config.yaml
norm: "layernorm"
extras: ["capped logits"]
init_std_down: 0.0
schedule: "wsd"
batch_tokens: 8192
Each number is 128 + 24 x the weight over its row's rms, rounded and kept within 0 to 255. Layers, rows and columns count from 0. Numbers have three digits each. The size before them is the row's rms in percent of the matrix's.

# layer 12 MLP down, 64x256, rms 0.126, rows 0-63, columns 224-255
124:117118155162131133127116159115142126143125161145123108123128150139091101132132137177138171148149
093:128115126135159135099159057079143137125132134121103127154125156119126066099124108128123156100128
108:162123139139122135150103123103118137134093142122108083113142158138105131131116104145179129114145
097:145097141147190146154149110119117108122155144145091123158138146122135109162156116086115144082117
096:106080167099135128091103124104153147117118111112140112100134144165145153134141104170129097103116
097:123100097123105105098162111151167115149151128131137148115132110141115160138142091123139141107071
102:149126125169158145123107084186165156139120129139152106146105130094111135139121099129099109171127
096:124154130117113123143176149133148091099123130108159110095125155131165142115108135117137157135154
106:111094083186200116110138125115163122109089172127125140157129128114121147110150139127132114142131
102:131118159147115130167095151149141145173121133103163150160120143130145116133150147098119161139124
096:100154104138145073162133136148114135156124097183137139085095129116146097083121149148138171107105
103:135103124116083121115107131133118068105092144117114095155134133118118172165109128098139105130100
098:103132147155138106087132152133152097122171078098137146108143152083137132173122129116157122108104
110:123156158112121146122139169147154154114136105113110153124115152113140116117111101118102142110189
106:115150139132126137124159123136113126145168116175111185130168151090128125109148095123178084180108
095:119131171123102151125139121134101153102142083154102157167125110127120127151124129096138125138134
098:079113128127126155118154127112118155130091075131142129127163158145133069129138088142109143103136
100:130161154105149112123111121129131162165134133165153136108123128152135141134097133110075124072144
099:168128153123124060115126152149170102139123126093121149114116147118106143118117118172155170144167
099:093113123131111125155118080171140125127133158132145119158134139132158121108121136111125122083098
096:100139151134133115122093133137140156138112126140162114189155116161174137171141128126143140156162
107:105135075085114132167130127119064099105115112163145143147113135136098150120095143094134100160104
092:099119084137110172182152151100145172125136137129160114144089149118098116132147142096145144121101
090:072179179088127124160104113095132127117078170145191106107103114158124091143121126144153111161166
095:104115115113158132149112143135121119149111146128096113140133103105102133097143142179138096170153
096:098112105126181135117110181148136077143151130113162138162136099145103132117184136151130117100110
093:141142105128083141095118083101184142140112134112104147100159161082132107113094151120130126163112
113:156106135134106124106099145094133132170167145133130078132141146105157096115135138099132150110128
098:131112141130120096164130122083085119127144168104131125166140085111148171120124159118120148158111
102:116072176130114148146172149151137112111113131180120154131109119113139085123135135118165106132127
094:099174136139096163124121118069112133117086136123103141144132143112087100102153136158127097124160
096:093183173140134126120149104107075138150140111123117160143128127141149146135143105097154132159152
091:115120147177145131117140139108151122156152128100110127107147103113112139150109166130136113138120
117:084109071103127170146131121142097113113137146101157138117086122126107101125101157131173165082110
096:159137128092138138098121135149159156130139168107104137119099130177094119184168142133101126149195
091:100135101116126104114106108101148103110128135119158134148126111111153134124173140130079093106133
102:182107111130083114120092157154104096119119139175170151115146116125130124112161112115142133129158
099:154130162144111098123157091151106145138156091110145140126120127070164187154102121118127164104112
101:149104104108143143114095138142136114143149125099150085113136091165130137127080117129127128131123
095:175106146123130128069160088135132142121116136107098112116145115163125102097171176178133126124130
104:145116123103156128139136123110150131144176127167068114102110107140124154104126107141151084112136
097:151133169103144139117121111165107098160142124127106135158140149158112177137134127165107106123129
098:109122080162141114159141114165124148127141092122096164152088118153128128127150169138094128135156
103:173139135096115108131144127170148088109086109123131140127127071155087201145128170130122129159088
100:133110164133139137109107125094085122104102085139118105098148166161135151168109120136120132105143
098:146112116180134107163146148134096121109163106080112147147137111154129108131124161130141136106101
100:150171110124084160120122148130113181113157127145127147078129087138138128107057121072052140110092
095:164158163166124118152107139135129108168153101142166086108106149141120154110136148126089119117154
096:088102125118144173129107125076116117129109126142137159141080124116132090121136107111121102132099
102:180171121111097105151146105149120101151135143147124149093176142123168175163118104135129130140116
105:173136100121138112129177110127109130092123115113116109109068108134098115094084082127133119164122
104:108127126134128131096074122098143121128139185110118135157147102128103150138137125097114131140101
096:124183162127142163097107122139145130119107134127117169128127129115119157115100145123106108129097
102:138142084128132100146126119143086131095130166161163166122145119154141137140139135121153153157099
117:151126152169125129144128133120122128114124088091127134150114120104131145130140152124126083109091
092:111098100143146120128097103151164112124142065114106119107136150122165144141136136122094146124127
092:117125152082098099167135140097126101109102156121122147127154133096131107143111102144178154099169
098:122144131102176141130120173162121154142122167146117110072152160094105144125105154133113138121166
106:115131112151125135092141130162102153157149146152157102120107111093100059143118137152134144142137
095:156156095096114114118097137134117168069153092112106147153122130129129133112123142124133078169144
102:145128113116130133123154125108112111104055121160120129107126089124151129157123110141106129140109
095:130093124141134107140140145129128139082094151110097089128143139156172108126129087167144138169141
102:145108153113119157121126121079102183127126101097118097166105152127109091112158084136125077119132
099:107080086105148156114137108151139117161151144120144074128150107132126132137120123131095111142170